From a checkpoint of a small transformer trained on Wikipedia.
Size: width 128, 4 heads of 32 (1 for keys and values), MLP 512 GELU, vocabulary 540, 1.81M parameters.
Architecture: LayerNorm before each block, rotary positions, tied embeddings, attention and MLP in parallel.
Each number is 500 + 40 x the weight over its row's rms, rounded and kept within 0 to 999. Layers, rows and columns count from 0. Numbers have three digits each. The size before them is the row's rms in percent of the matrix's.

# v: layer 5 attention value, 32x128, rms 0.0517, rows 8-31, columns 0-63
# o: layer 5 attention output (transposed), 128x128, rms 0.0575, rows 8-31,40-63,72-95,104-127, columns 0-63
# up: layer 5 MLP up, 512x128, rms 0.0725, rows 0-39, columns 0-63
# down: layer 5 MLP down (transposed), 512x128, rms 0.0547, rows 0-39, columns 0-63
v8 101:488546535567458427525452523513536513513575437485463458544488565459540582573475487578470480488492486463473504500507564482534532486518446563535491489465515446582497555518440556438507419426503513
o8 106:560469443534544453457483535611503576515445469557501554483515501455528493526511467565428529564471532438451470537506453505464549509511592559519560524516523510489428466459487499587475520433460471
o40 087:466536534514497436507479537449481532481477438608570550482547593527505527415491509474439544452524529452464482443527492443500511479447485501570508502532522494536519523544471539450500491468510495
o72 107:491490522480499561485541498540536538535499466470464476447530574438442452452459496539538506383514530502501451520467461479525480555554548431530489472498457474526448510517528527509584499572489491
o104 099:596433503464459561527515498540503479434502499518497532518493478564465487494474562553423510458493538484493456539483596554470503562522534583423441432485541525427529453484543479575556495516506492
v9 090:545526509570546507506462536525505517504472491495490473488506587429502484565528581534468492491497427556579470468473585513444468555450473509574495526467480557512517496506523489528450441522500503
o9 088:492452453556462548521506468541463506508471471508538549531575490492466537531479422467490513581518560604472477507464492541494450503466558546440539485467455499432468407528491515552538517456530500
o41 114:471452570507441534471491493512483455469528490570525541469545521518529438520512465577496472499460527411496493472559483535524517501476587486490523516550544439529475636504421564479472505506538547
o73 094:492483549465517458531488538432483551506589496514463499523543474433578533511502467466456445492522479485432517445456466526458530468540532530438508500468529511518503465561496558489577492552551498
o105 091:531452555455517500496490452519442493543529499525379470501490486523459544476460424418463572516570562484496526498438538474529500452516501419447519488477488503494510511560443553530547463504519522
v10 109:469482530511430446462532453513456521463476488474550424527519467528469552446519559430531495501489481470528491495505514489549429570485591561529471530509488499503472553498555507473531567461550519
o10 100:448382526447529577507540529485484556560518496483546511526473556610478531519514518547507463497491449502482475515437489582481525454501505485496471544495426419435579492492510475480434539598518419
o42 091:531439408531530573502527469499502472530475524438401435516493470506493512481500471451561491465582479548520466523522443503514490492536534427544539484472502454484518413467499494508535497522478517
o74 124:496468525511553509543524505430447564441457450480502470588472519559497466481542485504523561471466422502471519561492482465580450492462428522488461447465487489572530522537461531462526472536455480
o106 095:507413545428435526452469514571424509517483507542550523552485537474491472533475482565488487516504590478457530532459446516505484510518538456512521524570566417501429483538470517529466510553523513
v11 094:485528558529536519600468448502528464491512507469375546462439524512502503551566486471525456411550565486479500461517526554533471558427500495483458505457507521493482525521461498471497442453534557
o11 102:530532494551483518428487493529450545550485473505444489490509439470469562468492466498430462488566499554437511474499475553547495483497544545443511475507487499519503481471545508530526528501568427
o43 089:466508491475517428492523458548496572449494497455492490528447576515494488411517429530508508437421476491427470532527554506446483468502490462508473485617480508492506393470583534536481556469550488
o75 110:486516561497515547521478447425433471580461521465448493528508555523497474478519536576511491471515535535488584485544476449536514496506510480487505546429488508459453495476481539505482482505445502
o107 091:500455509436495532553492463478479501461468503569566508436536457510472468515414504502454516572519459423552492549463546448498527532543512503473496481489534472556565555510499457532556453496465439
v12 093:531521437448520476470518488477530510407545539493477443512565470430518442523503451520531470451442433474561508424495534433559493505516493530510462435489534503489496496432447470557507461576552492
o12 101:475566542469520489570525548507484476503447476515521507477499510468479511523523532487485458549402491473494526502447533444478529457437524453536511486501472481526492532436430527459523492506481589
o44 099:616470553501489455514421434507487597464482446480470418501530542482504475455508425482463511478491492547493458511467552484580461495537457453501501500461546531514482432491521558461454550486509509
o76 109:462482495542521488449554520510464500428529495544464548479480478585549505548437498492404508587531562496477509496493468433440464431555452494499449535525524554532536424524503448544521507491423476
o108 084:419416546439433574459471551518537527560495477522529462553488533489456515476539559505476513554454493505449437549479434570497443477498540500455561534471509485478508483475538456507507553537526542
v13 101:510525512527510453463486561503515458519568501540562556564445510478501550511534423518484554403463452464494456436452513454424484530492435539464426430543505503463451433562440546538431498512478491
o13 103:502574570488546476480482561479484453491454465484550504483469524537459470555482518536427519523486484484493562546492458456546495546406506464549529526542576517499547535485456493534456490555442516
o45 101:485649486502487438482563515465478439503477474471451460435512508533486471542461575485494543504513568535513476593460503471546542498548459508555424516518530425479502485484500442501515450490448479
o77 107:452566470517440457526544415552524462471469485506512525482563495516518485450455483463505487478439526521461482470504476415479577413485478460473561532495431521453511501495500457527527502431387467
o109 093:418568484493526568514466510501581553478484558483525477476503445504517528470463541491488545493431513530472414559519476482481537517527491515470516453450498537443491566502500447454573484525447508
v14 106:460481447512397509507466530501516514497541507486486528449472492467478528392544561484502554549468500524428489454546458455523477502459535481545456591491477508540465498472420582541480508530512543
o14 111:458596438471468588488458469414507493565485510414496556508528492531546566567459480503386528536513497581489540493520525483518516492531454499511514500572544509491521526574496407527505531462520523
o46 103:445570475553425470533509523459566417558482607478487466552498504469464515589540521513502464508471446489400458528528531492435489528517484444479511494445396524473479527492526539521482529475506550
o78 117:480480522527503582507487461463544494545473502491464519451454479507459495511516542471469506519548450509557484573550500466508523489480497509406569508560518449518509514522556458531535577555500518
o110 084:559560507440616452443485550450457534564480501419513594444505416546510545518535528489520497583467533496581512557400477502554470502532537536501524518580538450494499488488486472530464497482449494
v15 102:512495590495536489509536579490449528548528504492606452443498457576510466558504523549461537524527464504493486503539548540492446462527541511574468502520600484516478488544448480489508461491459543
o15 106:550470511516548498521488507579467500484511527545514557480444536501541528471491467537501583513498561500487500386527474513540547452494534578509522528563533530454504473442436481507489415547427461
o47 094:441567534529467495470445538464497523524474488552476511467559499521405500507532521563479560519452456461510488533523449498528471505532496461489472503583587517524526556492563401504522536438438535
o79 106:570498597451554507481437527459519530514477541562418477483518536423457452476471449553505496452492532527491515474510537510487456466574505448475502518493470514493507541510544502434477488423527453
o111 095:561455547486485511556504427483488445421442492549468461463504509473476537490504516473491520535520579485508474423484503524606532490512568557490502485546525491486509533481550515646532532491508476
v16 088:547481448539513533500493484442554551527531513514465502506555545562542492451468525443457555574518564521441438490519485488462507513495451527520509539518572537447439506476573478493439526508456459
o16 087:421476453536465502486460491466556469567593470489511525501557525491553535547457412519513599513462521451548495447506458429539579542488490477515501482477480607497465568492531479489536432535457506
o48 095:490485540515507461544542529476474490435461419566552551504582498511495478499429512454525518523531449466371495548491507431521527510500560498456508551457514558518484461539528493473585510558546521
o80 103:544399522387494534502483483501513444505485497436509541486486478503472409494460496537428546573559541518518469530513523514492504477494480497468446514495480471591517483515455492519491472537526487
o112 085:495445560516479436512527527436461507446532480519522459465553545499519556541528428472511513458473542515575494582541498498469447532451520515500389436519525536555480513500472510481499478510465482
v17 094:443525515540489511411550460476519557519465474545483425433469453465560506535476544544565537443577498435512499447475525515489530491525505544491454502537475483510462469442505467431446507548526484
o17 089:545516521509440551444519520490508503559449577495467481440494411524468449507484525505498472471523529489527454485519548463473483449457504465495484538487492489563518527441464517576509523527431505
o49 107:439565516505475468504462481581528536490478481477398500491513531528482556495485532437595499519490485567504540551506535478565491462585482485477456443489590606509532389452496500488463494556484494
o81 099:452581498515495535532477492471459540484432469489548530541491540502508544457489447500503468503435500432454510525498475468538511437467433455445527512521524549544473467427517523532509490452406531
o113 093:538441510476597469538454557545542467535471487548510508474499455432485567482538442530506517511503513487405447491519453505465503458557478498486541482550415544465504525532521484574460525388464457
v18 110:488524527546486543507556505477508500484501598455461561471510516527460479524490510485427460492415567520591488475443508423546490502532441493489475570525460513462528461449491484466541556546511460
o18 098:537498479437457467482480475491437432546470438452539504468463480538539569519431468480523567460536488501465480465448515449505520536467505480526492506503537511468530550563496463522569524505491528
o50 088:461443461492524563502458525562513506430463544497430500518502491481472513492542477496468557450494439537431538510484525565552477556499566436436523472551517601441488425454621546531494501483448451
o82 118:447490501418481484462466498512458491533532461522552525445486451569572545564535518448440575565516490517515559494458519487477504476522515525500566498511597481540509474459421504448473464541383483
o114 088:535498524431554425475527535549459471547546402551472475470533534499517481516541470465441459491515550515490465518516415512464490433506551484502467501546541542509472548557468533554553490488515537
v19 096:509544554541551481444451496500540482479483460518481501507516527569503591443491426476473495460522515525440568545518423501474483514567540579538444482447484543527500464460517573472487446528517436
o19 107:444472489476492492489475518422517541511560503466522474519421468550541402514490578477467533518474552500463463509475487540502481467563528533505443529473451447478525552466473507531494498499623463
o51 084:473483451433538489440471522468493587510568434533551604461473463482490515465479526532481499454493494494467536575503572482450505523517509500418499498531565534572541497581520433484442475485526407
o83 104:495497509571501537471566446564530529471468449479496532541528512493508530468485479503466543495426472520405434478544511530574532552493516467496528486535458462557480469490577476483499518464591484
o115 091:469471521491430492539508460509439502567483534482524502517584477464552414563509453595483455579423430436489487558532515482443544505508539464549558515535473488468461546510434490478544520444572489
v20 101:493488536475441530540480498565501508512502444510525525461486545534448445526427547580448470540483496466484513449508487441535521533509462545471511551485511433467452494562546495502475566518496416
o20 083:524449514486585505497480489540497548492525501563493512508540499553536460582448440592437467519498433510504516549480531479519545472535424569514480496495458532480430470535429389602486530432569525
o52 091:543382568533524524500523520446586412502412533498530522532492520459480516513468521475489483534489518493482476539554549454421494515469554461487464524558509468522541465571478438493501483547515530
o84 117:523561395503415483487563475461547457437513542530600471510548490483515531505514462466457475492544500454470550547460526528461480498519540453452468501519543522537549504508459496481509485473536499
o116 088:498475525591497565443528446451439492495540460499440443506521478550552454473442461440468535452548487531573502472519535537548436462499574438439514504447524498573445437456514440472607431500511514
v21 101:536475516503544502528568485472514610446459490551430494481583489556471542521552571468538536464430503435455488473520550412525544561505503463488520475403535560445550495505483499496519421443520511
o21 105:574558504568522533466525542538516516445532466544484473554472548457411470482482499507497484596464530476515440525447478550554514424502551543544455586504507539514508545421546537396470496494477504
o53 099:546530414476477425448518516431448537529469511470528463511486489519458510421466436443489421520547481520509594485568516525543488528495524545438459570536563491494468479483486548480467534475521498
o85 112:508498499501489512412512412503463476487520565542429534487472459531574477498489492478469545499485464511503582428427545509535582459450472487592478552511547503469550467479579509501522434524507480
o117 094:548502513566428538570467468543458460471454446485495478513482463459496455505474492490531482541453458523479421448454504564516533492409517566585508493459449507467483527500524459436487538453512486
v22 101:548515463534492543526550502469496531507476539439522447477477498564475517425480495556498507429551486539535476447460491502448545554469518510521568521425459553458505511577475412527598468492522527
o22 096:518561495425490556561463490505549422526533536525427561576492467482512476462465554507567482505467519465464524454562457599486480499552460551559443464526475457478581478506534503443501489519509468
o54 091:485522531453509501537505495470491489515524563481472539523459445418405501469492556498507537448553461488514538510514477467526481430534477562518442419486589547492510516448481456569549559478592464
o86 113:506506571466541503529520422458540453418538496587494530432537451568534458511493466526471524476534486431437465539542529523568501455484478492509462496498514537523536475450511571469414486526484480
o118 097:552459515444412544494548503559396471467485487511463475508466487475482466505577459477502555560441613518443524540469398487498508455489508514471555496533477480431496511502508540456462512507512468
v23 111:527537555554474449457513456472495487460550540488573500561554536554536497474523406478494490455468409555567450476477424431547548432498500492493467532509486496519593562491509508467520468464534527
o23 112:484487435485574492546489495470503555540462502460461442581444423474489551448587536516518509537467499511492500488511547534476441513457472517480510428529432477443504460400468507480541468500577453
o55 103:577605490494454479500563548527465530486441597452456473465493485507451473483538489497503492466487444533489525433469527490569490449542577529487528528501495523518541489453498538455531530494467500
o87 116:509514530512503456442478538492467467544519519520493543501502508498525492555510528428561520549504511514527465447496515558478472565472474484603492484445437545476499479457445477454564469455462512
o119 097:500512507505533563485461474527450543590485471492503415558445481501495426526457572564480479509479545537483528500541534480491453489520537414542528521519481478433488520463506459459465477459498562
v24 105:477515456521493434512487540521558553504560547461474435543479535536469555550487553540407521489429451469477568477478533476559467448420456567480538496462530579467464543501535538446437535472459525
o24 103:470436494510502487518452538537524510512535458500546536470412543493495446548491472521489471467446559517499502509506498432545448498519491500408499492437482502429538496562460453566477494548540548
o56 101:526522542520468466518491466425550499528569466546467535469539537514490494484475533520535449425515498502426489463475509472429476517493519496506524617513453371546462577511465554526508496461483486
o88 117:495455495513453518476540442572482480467437515479602492484531465500547516479429468478424500431483575519467495561557500481493573522540470490497476496561560465571482489493449541546543520482573489
o120 089:595505536516505517494490483444423515493522442496470457530524485461507449547481454486470531558421508554548442490547502495477459479538507468455458505525530491480401482441479587490485486591514589
v25 102:481499464422429513464528569456487511576470504470480481500517457490429496476500529464507411458512525532480517475460489445455476490480545519429457508516520454509512549587550438444507533488484479
o25 098:518466501545434406494487492505466503480522479583584557482500528530449493516447452563538497504479546528526473496470440465464549553481456513551509498471536580492441546531509472555460476516578512
o57 118:498547530506415456548533522555497436524534497460424519538540447505434491479515512429571529468516530559536520563452500457522452503536514443591396473446439521483454455478536480479553510535466464
o89 109:456552565480519514501500502428540517472492407503497523466490567551426506503534549598518538498438549464547542521538499480515532543525476490397483465592544447457487450429471475445484508451549527
o121 096:519449471479562523547485481478531502479516517518554497512465571478459539499481496555502454476509472451514483460572533505603504487436434428517526455498573479556448551515474546474532476479559575
v26 097:474473513435478416562559511548502522451492505456504534511481568536496465465569479449481579491449459537523504539507501495486486560427478483500460576513480412554508467397474507448473503504465478
o26 108:482499503522516508491467482502425484529524442505494488536517571486560542466418502510520511481530577413458493559479406523516457465492479451517533487626528518490424488513453440483553458505435465
o58 097:517494488523493498469556538454509485558476569397491524453430543518544567489512530503552545503505493487526468540536522506482514505463460494594534558487508528379507548535516452538447469480463526
o90 106:606441462503521551451531456448549480509485525492526570432475471533504477491476494479476529540472520542513512518519492492440526478519508437436593550525475519462488552559501447467506449499449490
o122 091:495487523552513513432507552458523512455505417509545486513548490557551544552514533461493463473531524449523515482444537518433562530533604469520452459515553526461504516552448516498473523510480512
v27 100:538532514549485579523575452411549536516523514547510494464533501557494572501546440463505456544456484432566498446533529494500484472467516443475509495532509430482506429447531493577469467518493477
o27 091:492471517402530520483512522545483474571572518493519502484484483504512473459516514509542536505607498548478509472512493506549512469612550596487526488431563511477495494447498485540503474500469557
o59 089:543486509550538537524438459522446506543430536512458539484470474513474506595479531512583515414518429503452482518469500577459474486539467470471457480530546449538580438480509466442474557539486422
o91 118:494521544475599439477430490469495477434536555509511531500518482534563484517506515511485513508464437483537535541435513550423418523531498534576514466505526515535527450506504515474544496578388487
o123 098:465361530417448478561565482410495459501500548493581495577544489484509490493514480470528497491520526469474479505512459530471527484534585542527447522509448493513544513529537515536515558549420505
v28 096:508465520486459481462498494506477534470481446474494467488540407467492521548510509469527547480512574573587428483543515518417498467486464528533505510434485540515514498491425535519521527500457499
o28 097:457498491462449503514532597453467479510526500501483521513567505528528549420555499564534485532497537530573522521516519531471428488437599449599510515570498488472589496424517558446521438538469493
o60 098:495484484442470498408504489466457501475556563567498462542460484500520440481530472514521496562417518463545548495527491524431467531475554441517595451498466492501481577523518494477470476469555534
o92 102:457380485521485511521484539507503516549538527469531543543483515478470513485536583460461574517539431504457477497518540471523569511515462466458501498575517581533513514482457484547531505565475484
o124 083:482437545547537498518469575450483509532461502537438522535430563504497437526487524528512474531561479487477522564453411456543500569517452414464475554457516433501575509516500554586503523489507489
v29 101:459468490536481515566461509495434481435487459490536485594554479543564467441404427480450483499546452523434552484462485491457498521493540481545568497481553466511511487436477471517489556492511490
o29 100:479385376541490419498575486497501495462515455545430541559521474502483488473448520491515487499527584492498541576545499561523478507571429529484475483495474508481483455499476614483535447502477492
o61 087:490471504556463549501532496416516505560481553498491559461515458450545456440488478450487551486492495543481531476611545495508415462547551511450478528485504470494542524496488483449541448458462589
o93 119:566469459443469467437481530507587484488538545565448565436499514508429522525546485426597502495469503504553547439514496513524464554492440422479489552461409417508554571529514527532500481520477478
o125 088:498484491513460552512448506581603505489550472436530483534484515558515470548475449529517404421496544486493497520569508524481505554504561473477491532518479514536452508539505518567462456409401501
v30 097:510505512469435456493497500515481490501549559518427456526500534409477480533506506451492555537494523492568526484524485485580589436430517493522515515466496522444445512507560542594469501515496487
o30 109:472471519463518451465491506614490475490484508550439489603456592518486546556493418466522476474510397486511466536518565552541511514524460539527467506455487439478501521533517495508454497537484454
o62 094:520465516559490475519501487453546480574487516554552496529483554463475502498449498524509406560509474389457454485472490463459516466486533493462467492572452405562472558465439517508517466520506497
o94 114:519417535503540522510482471460513494480500530484505484447483485485516514457473530465464513499594453562505504579503538563490456479455501523482521494563454441520509506544467451485551506516453538
o126 094:516483508486537542482535538500444535498485522462540477530526513537510469445516489509548537533446425482517458495461495539502425566446501598426540477482567413480547562466524471446490444488553431
v31 093:526493470503473489564486471544516518553493494549547557469579469515563491474528544436534597496520435477553532481505495527492515484520539513485501502453469552527458520441578524507490515430526436
o31 099:549501484502553549483503511487522461509470517380453520485506502478538443524456464511496534536544534483456537480503436516508575452498462467495501530586490530526457441503410402543495552418591472
o63 085:488377522500365473436503511463501484533463490506503485538493581486480531538455450518474561563491481531530476527526523520493492520520517455557506570514561513445489484500483468509437490565513527
o95 107:587468581474568506458490487536520565505547575462508530472497542512509471530536512461533568488500424495487496424465463487561477479493467477445535564575538501545454506446539520420460531546508550
o127 100:550440520486546538581455527501494502394524487529518477461499486502423524499516478490541508552454561456413486525524417523518541554503542501525517435466506465490481514553434509528565549412496534
up0 093:460505496504474520452505485516526474539551449536514451445475533463441471522479516471492456534561481482470498426539504487459413521544526596490533451572466501564490462541557500506496444514526594
down0 098:422453546568437469498468497521412543520509481477517505467480467465518565495537404478456533473556511479543529542405432452542518539459563534471483462500547537495455479465583524505457512560514510
up1 097:502504484537568395455480506470517549525480506467489525497510565490510524463587508485516522474545470537447470527497472506542488527541422551486427482541530485502520483499513481525523509593526550
down1 095:511566489451474528576493502483509474493504589532524542509451506444529542477438452498614507463555491505491442480504492539567497543478493491511470481465472408566513498477498443500459549408542468
up2 106:477420486547497520508416529540472566579593527529483476475530477556506573552526548489467485468518573508484492492500509488539550470538510581554497465552591485465513491485490442543524448521532509
down2 108:522495500505564474492467508472465556420504441487401524539487482528549529469501470490582450501534478523562502534562479453476519507577543428432574476416522498460536461483476570469516485493483509
up3 100:517517482574595480548547489542513482537509466464497499516524514452476509467577445437478511476520531522510492427463479449525439491548586509427502450498433486517524469508519519466527479481472473
down3 096:541421515442425477481439435503513460455541488486484478551534507436514497485481555474550555556372452476538573514479427513515540506567507465483508521566527524492481504494517511459516460399512471
up4 095:497530509559531459470520528568512544618547498519550406478513514509467595463574535415508507463509470513478507509496497470517533456510570550518533536503510581506544493443530526501556444498500456
down4 095:559560431483424488487504471445575536467525547526471543515548506472581486498527541555546524523456441495467475505490552561511552528573546560458457546489478457530553456479509456509566409555437478
up5 111:478454512562500527491578449565504560511569468481544511542512469510530480599592546424522523455550552554527574500476520562494521551450528562548528499466510512484541411443430547469523523476491483
down5 111:499488487455481513554543504515486520486515491477532508500409546483470468518467514396582466501500532532514482486492483527485483543476481466480449493490460503475508523443525516547488564513580489
up6 101:552501510605498483489472472515492501617516497461493472466438459532481586548559465468471539484539464536616467499505497526476455511539521524513537490503448507461490395507507467534552538539530463
down6 099:491439452465536542558509519537506497464544508478521541493510506464497519419493535591490540532466457545512483484527497439473452456519470535514504510559539490489517489423485432505516496457474508
up7 105:508436541572490518517454534479491551480556517468504571503543410526432525459499465467471401465513555557480517504503492489487617529534548526568505484471565498480542385543463511528547508480535459
down7 108:474449528436505548452503476553446505519515534586497480455512531473561539483517467492450471480553487450496514489497559503521437546503528482488553537561511540503449453514505447493516523524520547
up8 104:451446542489434478476468515500472567565585537463520502452535535468464472459539459437494467555467567474510575450525538536574509566481533495461523489482532388497574529515556566528522511539489580
down8 102:578452489447463446501525508490520512489468520580438513499460498460515554508443501483525509435475425486548456551520486486513514458520514543519392526494513483467522530476535474430449507510462492
up9 103:441508444559494431483458547495506469524494529437565440411479506498515433481549524484521424570500501520511499496407479454517532560546529548462530527559480520429469460499533531507485490500490426
down9 099:503488539529461515525488506498511461556489565419588467556523471428539512534469442524508509403504454467446533489504427496548553477493539537487422475431490555527526526506507523494531475403502519
up10 090:457521481462489524515480552424476440556541399554450565493537544521538451476458565498461520520499479526579540425425499580502472557505564548447461476529456487519501488546491512494487533466500493
down10 097:539501518495465464487555472546553559489505582519530487539413522481481573435499461511533557490482513460483473586414489458501452483552520508497528514501529484449449501493406487500454549548476475
up11 108:477461517471518475467505401523559472514512504525461492509529538499487491478497469524458546528467512520524499527497425607545556558454437531548522594503495447488477507530505534557478463462514518
down11 106:432489455534497497506509471554500517486498556484464548487439546508536564450495449548509621492532480483517529541462528491463447464516502548521533452530570486526576574519522518540478477463492507
up12 104:389474495479509506521550502563489498453488517461535505448468412470498516483501465485544437449513522481529517514359470452586536550538555454494481496569531550451560500519514612507560475501563466
down12 103:540433547487514525462432546503463481518521501522450478530511483520492525525379514497497516541454445457469581501568510519519490539467528466515479492569566414506490478543551519548479484492513568
up13 100:510466479558505443478424465540510476531445481481450527461545494531497473550509475523486389470531529482530486473481436492475547450531539538497440475535529562559502472499491471539496512476523557
down13 096:432431412496452553484558556506495493506476480562516511442492470505597540480481498429488481488439539499595468534489488499418474464447470477526516484593475468529474490557531543549479560520522467
up14 105:511515519494480489457508427515513517487510532439569444502526462493511526467496454449482526510478549515511474508568464539470499528517533525533518490450530518530502489509573520452508561540498491
down14 104:509486559479493585466542483554463460567440489476450496471515504535532553452437507550584560464499496499521464498503481512494534432571471474454507487495479441524506507556532563582566526462494514
up15 101:493475541599493504513494480606474500544512460539507534500465537469496530492511442402557472507518543547563515455555477489538464530503518538494482521503534517439435453460491540576539522585583455
down15 101:502481494529508537525549470512494445511473467521526508522520446603576446417501531487548500518475453452454453532543496524490521539535495522443487407525526425516571496484553432446595448511495478
up16 097:449431487500460479554486458490549501494559421482499528545518537464498473557535502519492439438475491559479483464472515565564564450452503527503475479497516554406491518576465537536548501510543456
down16 094:487530460543487458470493505546547453476482518482503477518446402511508515449382494565520461521482459464518546493558531469551465526496539496494601468595473483581488513529563512443502521461533530
up17 096:466476560508487504499514457521465463451510539477514508437499561561573520515480469532559431445540576522540484526434515555520468516501471580521521498517561492421484501535564426509535488538475513
down17 097:472411581481525417455528511515525396565483447474503528552497495429517488535485538569504543497493529551535510483570478457495497504487525527515460506499533463547512569553500458516487483506485443
up18 104:542507451493516524524515432491592541575555464534490443468447513523508506479482501444526454510517555501495470535520505530501478476482490608499495470502446455503473510522554482504521579481553484
down18 096:442512499540557527396562466613536484475500506496573485469551505552561473468498502541501480505574413493559482556562500482434488511453518453432463472487410576594471461455489513522468537507513508
up19 089:439484551546567478507444504515566571495523471576474557519519464513474451564503526413517469472496473499480500490486500440529437492504537473515489457468556469502497500540492514539567460474488477
down19 096:543494452429538515497470488467493514513455477500471466521487587480479538445457539554537508559578485504477467468547513467532456514441527562536601437508530523486439468464471535506481535539522473
up20 100:470434501507538430542553398485488528500521489546465531495547455426531525509493462486417458470491484562498547457505504453532592508517539525575509485509507498413526497483460527552526449481479433
down20 104:497565500543415490478460509523489527430509505521545496538473475501579507375481456539623472456503505505558543541482516489521468497556516493462498566444483456511457464476456421492562515476535542
up21 109:520530502555537513523496450516456545487506398512457517585482475539496501468498507540464528494546546462477506466511452504459509572518530499571519508504453504513516467444455592546531573502550451
down21 104:595473497472552443409519569501481506481468526519447467489516542488557515488484446436494468498437499545543488476488516451546471574520571465537485491536523477472470428502497508544479564511524568
up22 096:513491451505466494514526461546470444506456497546434455556464550571412442580495508462533491472444467480557506528456538515528483453450461598492552559464438504444476535570484505493547433463566509
down22 098:497443491514535480441512559506494549510613558387542542477483565504534566450527514499495527491506467550437481508552451507446457508494555454491505489494564516473481512515486497496493609527529527
up23 089:535464523494480497513468520517496520496478529589464530476527539465459523442476468449530426477522434456508511470464491529463520581493549501559553546556491528463479476463468483501534498504467482
down23 091:413477441575516459499525427415447446545566428453538495567458473493466503526465564536540542537530532570528466508539507479525554489524464477485529468534498484495523509516545518444440536551471453
up24 100:461476469515564481493524457537507451480501471487512593465469518493526518533484525445476414513477472547443593506439425511518513532502463492487450444481582508488507481489512567448551499582527509
down24 097:524469456566469481519527483458499511554507509515504493493486504451545446488471523504563510475537461565490457534549523414480485405536519458530555486435436493571548497465478500575503609536523506
up25 095:485470473528523513506501433526515429491467492460500536458456556491531462514411457524542545455487462444501429491485492603545502505549515531526580485542451497509602483599497567490514504527498455
down25 092:567503504594513526423482493432494521551562539475472495584529483567483485480523536552477463577453508526563493518500472410513478520507538507521427507481547465453457444464525512506427542497427497
up26 107:436486423529493472537510502546486454496465587458514544418507424483515490518546492529454481458469473470529504466468505553581515491589560470504484505509493458505534495486546476473581477495488538
down26 104:533450564543509491458483496521500478498423463522437436526487537525518523504408527548623477522471447506444525474449518592463452534595462549544430469443537457539490484488506552495606525503522497
up27 101:534443527545499484552517463516572468509524488507448458514417542488465576464447513480429495526469535475437505487500423513506538483464534509500479578554482517520481450486466484537525517485569464
down27 100:482567531523509481539481431467497443453508587421539477430486461509531447564532562479486431415454479589479528498467506517537485494489563465472477475477488540484529510431487471448559445517582514
up28 097:481500531538569530595462481500526533550466489507468495471481518503432473492484398523566498570454526461585486423537415546539479511475467473568568546514516545505518463505422541494547530513478521
down28 101:488501491537429413488542565520497518512469527522490529519450524481594493509469561474490482499517535493469541560402600549499513515485542521393552471495533432506414531499530438510530524465553541
up29 107:539410504507498432500463446498539493550522470477502531466494529521429505494508506464419484564490416519552406457543464502549502494419590527471429519456418498454512525527514482506475523554522457
down29 109:464503501489447483526503546521557522455460524546454571504443524453522523451554533490534451433541514495509506494520526486414522467507474508456525438488490546530486454521421537591499477475521534
up30 102:494478471590504510503460538492515482533500488519560478517465484470510470453506550506552492458535567404551495547414491577475535517501461491498490547610445436511500470557484487575501587489484539
down30 101:574477474511592458541501496490544517542507489514471464498417498467535497506531588425546491448539516622533506480460578498440505522496493467556485512429425523466496489536470530530487431518563501
up31 091:468489552462467469526491505557492562473516514513491492420545452508567520556473481559512539524509472505621479429512490441552560559483462529472510507556520460455525497554505512450432474502484455
down31 094:528490509495564449417493523496537523502521464492479466549537500500419512521492488436515461470477489437426500581509475478492477516550566408509510564480495554513561515449535503484558442514513534
up32 103:494473540506443439542474512493527625531487378485502465477484474542507548544522514494548453568565527472521545488501457466448517489531557540500466492487522506519467408503644528500504519556503539
down32 102:513450459501512525445507467552442565544461518563482506484538517504478528485501510521492531591493522513462472531624484584487522505557482487534491568473574433588410476470552454487531529480516556
up33 097:473404423473579425503474492549476586488510414454481540483499548581486581406480481437493517460538462511445422501461464564490509493524537513583463457513498492471472510557522563472462499500499481
down33 093:519540460486523500448428510496541422516530603505490414449436497544504484509544497534571508502533539518506541470510542372550509450504432510459527485482503473603545440552502470493578533486537471
up34 095:515491553568541441536516500573533541469540512533596496460485506485598496502488462484535477536433508440482579496441492505499452515409458519492455573512524524495467511457427473456507516446552519
down34 093:523565460485468509532546471481521504588434565539529525505466601609420503466501511487526524461500574486524469544490516549486493459522554439540476427544509512529550483472544512464456534575495504
up35 098:446432521530474443517538556563511502530412364408483495449511490551538549470501513513531407484491565440464442456460497507512483514565538511487550449496505536488485557494506515490399486494460492
down35 098:501517562501468579559568472425450548478491474517538502519557466486485552480456516514508459555483489518527498518538490499541514518470482435514492461528494539453598535515454493521569437452471547
up36 100:521485505548523451543453513501538532534504411564558571449514450431468488436494482463524428446538457455491487502500541497544507506496511458555518489484453415522566475562494480486489459495530496
down36 109:416437474493481516495542456536503565527549486476538472522485530445475529510442582451462498483525526571480529518527536455467520484491493520473515493503551510499443546469542472504530501546601461
up37 105:502481527588533486569501404507544496476592478519449466508483504547452555484500402489428506449453490469504511522507480556527564438505492504541493512488486524448591445567481542465546474462554454
down37 109:456478514454513541529508506458526533472468509546604479450436521536505521424444531523550472429557507527500547454608473451568553484546490491457523456525509495494540449491558474519431481517518501
up38 107:487466473453518485468480518514519556459479505525543487540495423546478430464498470481495504565553534499498543454525521595505483549514550505496534541459497469531496501454529528574607513524516523
down38 103:463507414570489520454461477439470447547406511555462503504425509528554514499448492521497468573544438536511484545558476524535413541534521438516459408509538560533470488452511521438542493549518517
up39 097:418498516482541494519504551540463505572521483519494551459489461379423551455478432531478469426536504525517520474501474467517473467503583492530530476579598490443548506494516534475515560521522496
down39 097:535477492455464502531523506490581491458550561458511482545480537512512453535439530447463547564551535396509462500490532518453489560494475507554456518487506543507537484475435486451505515430534538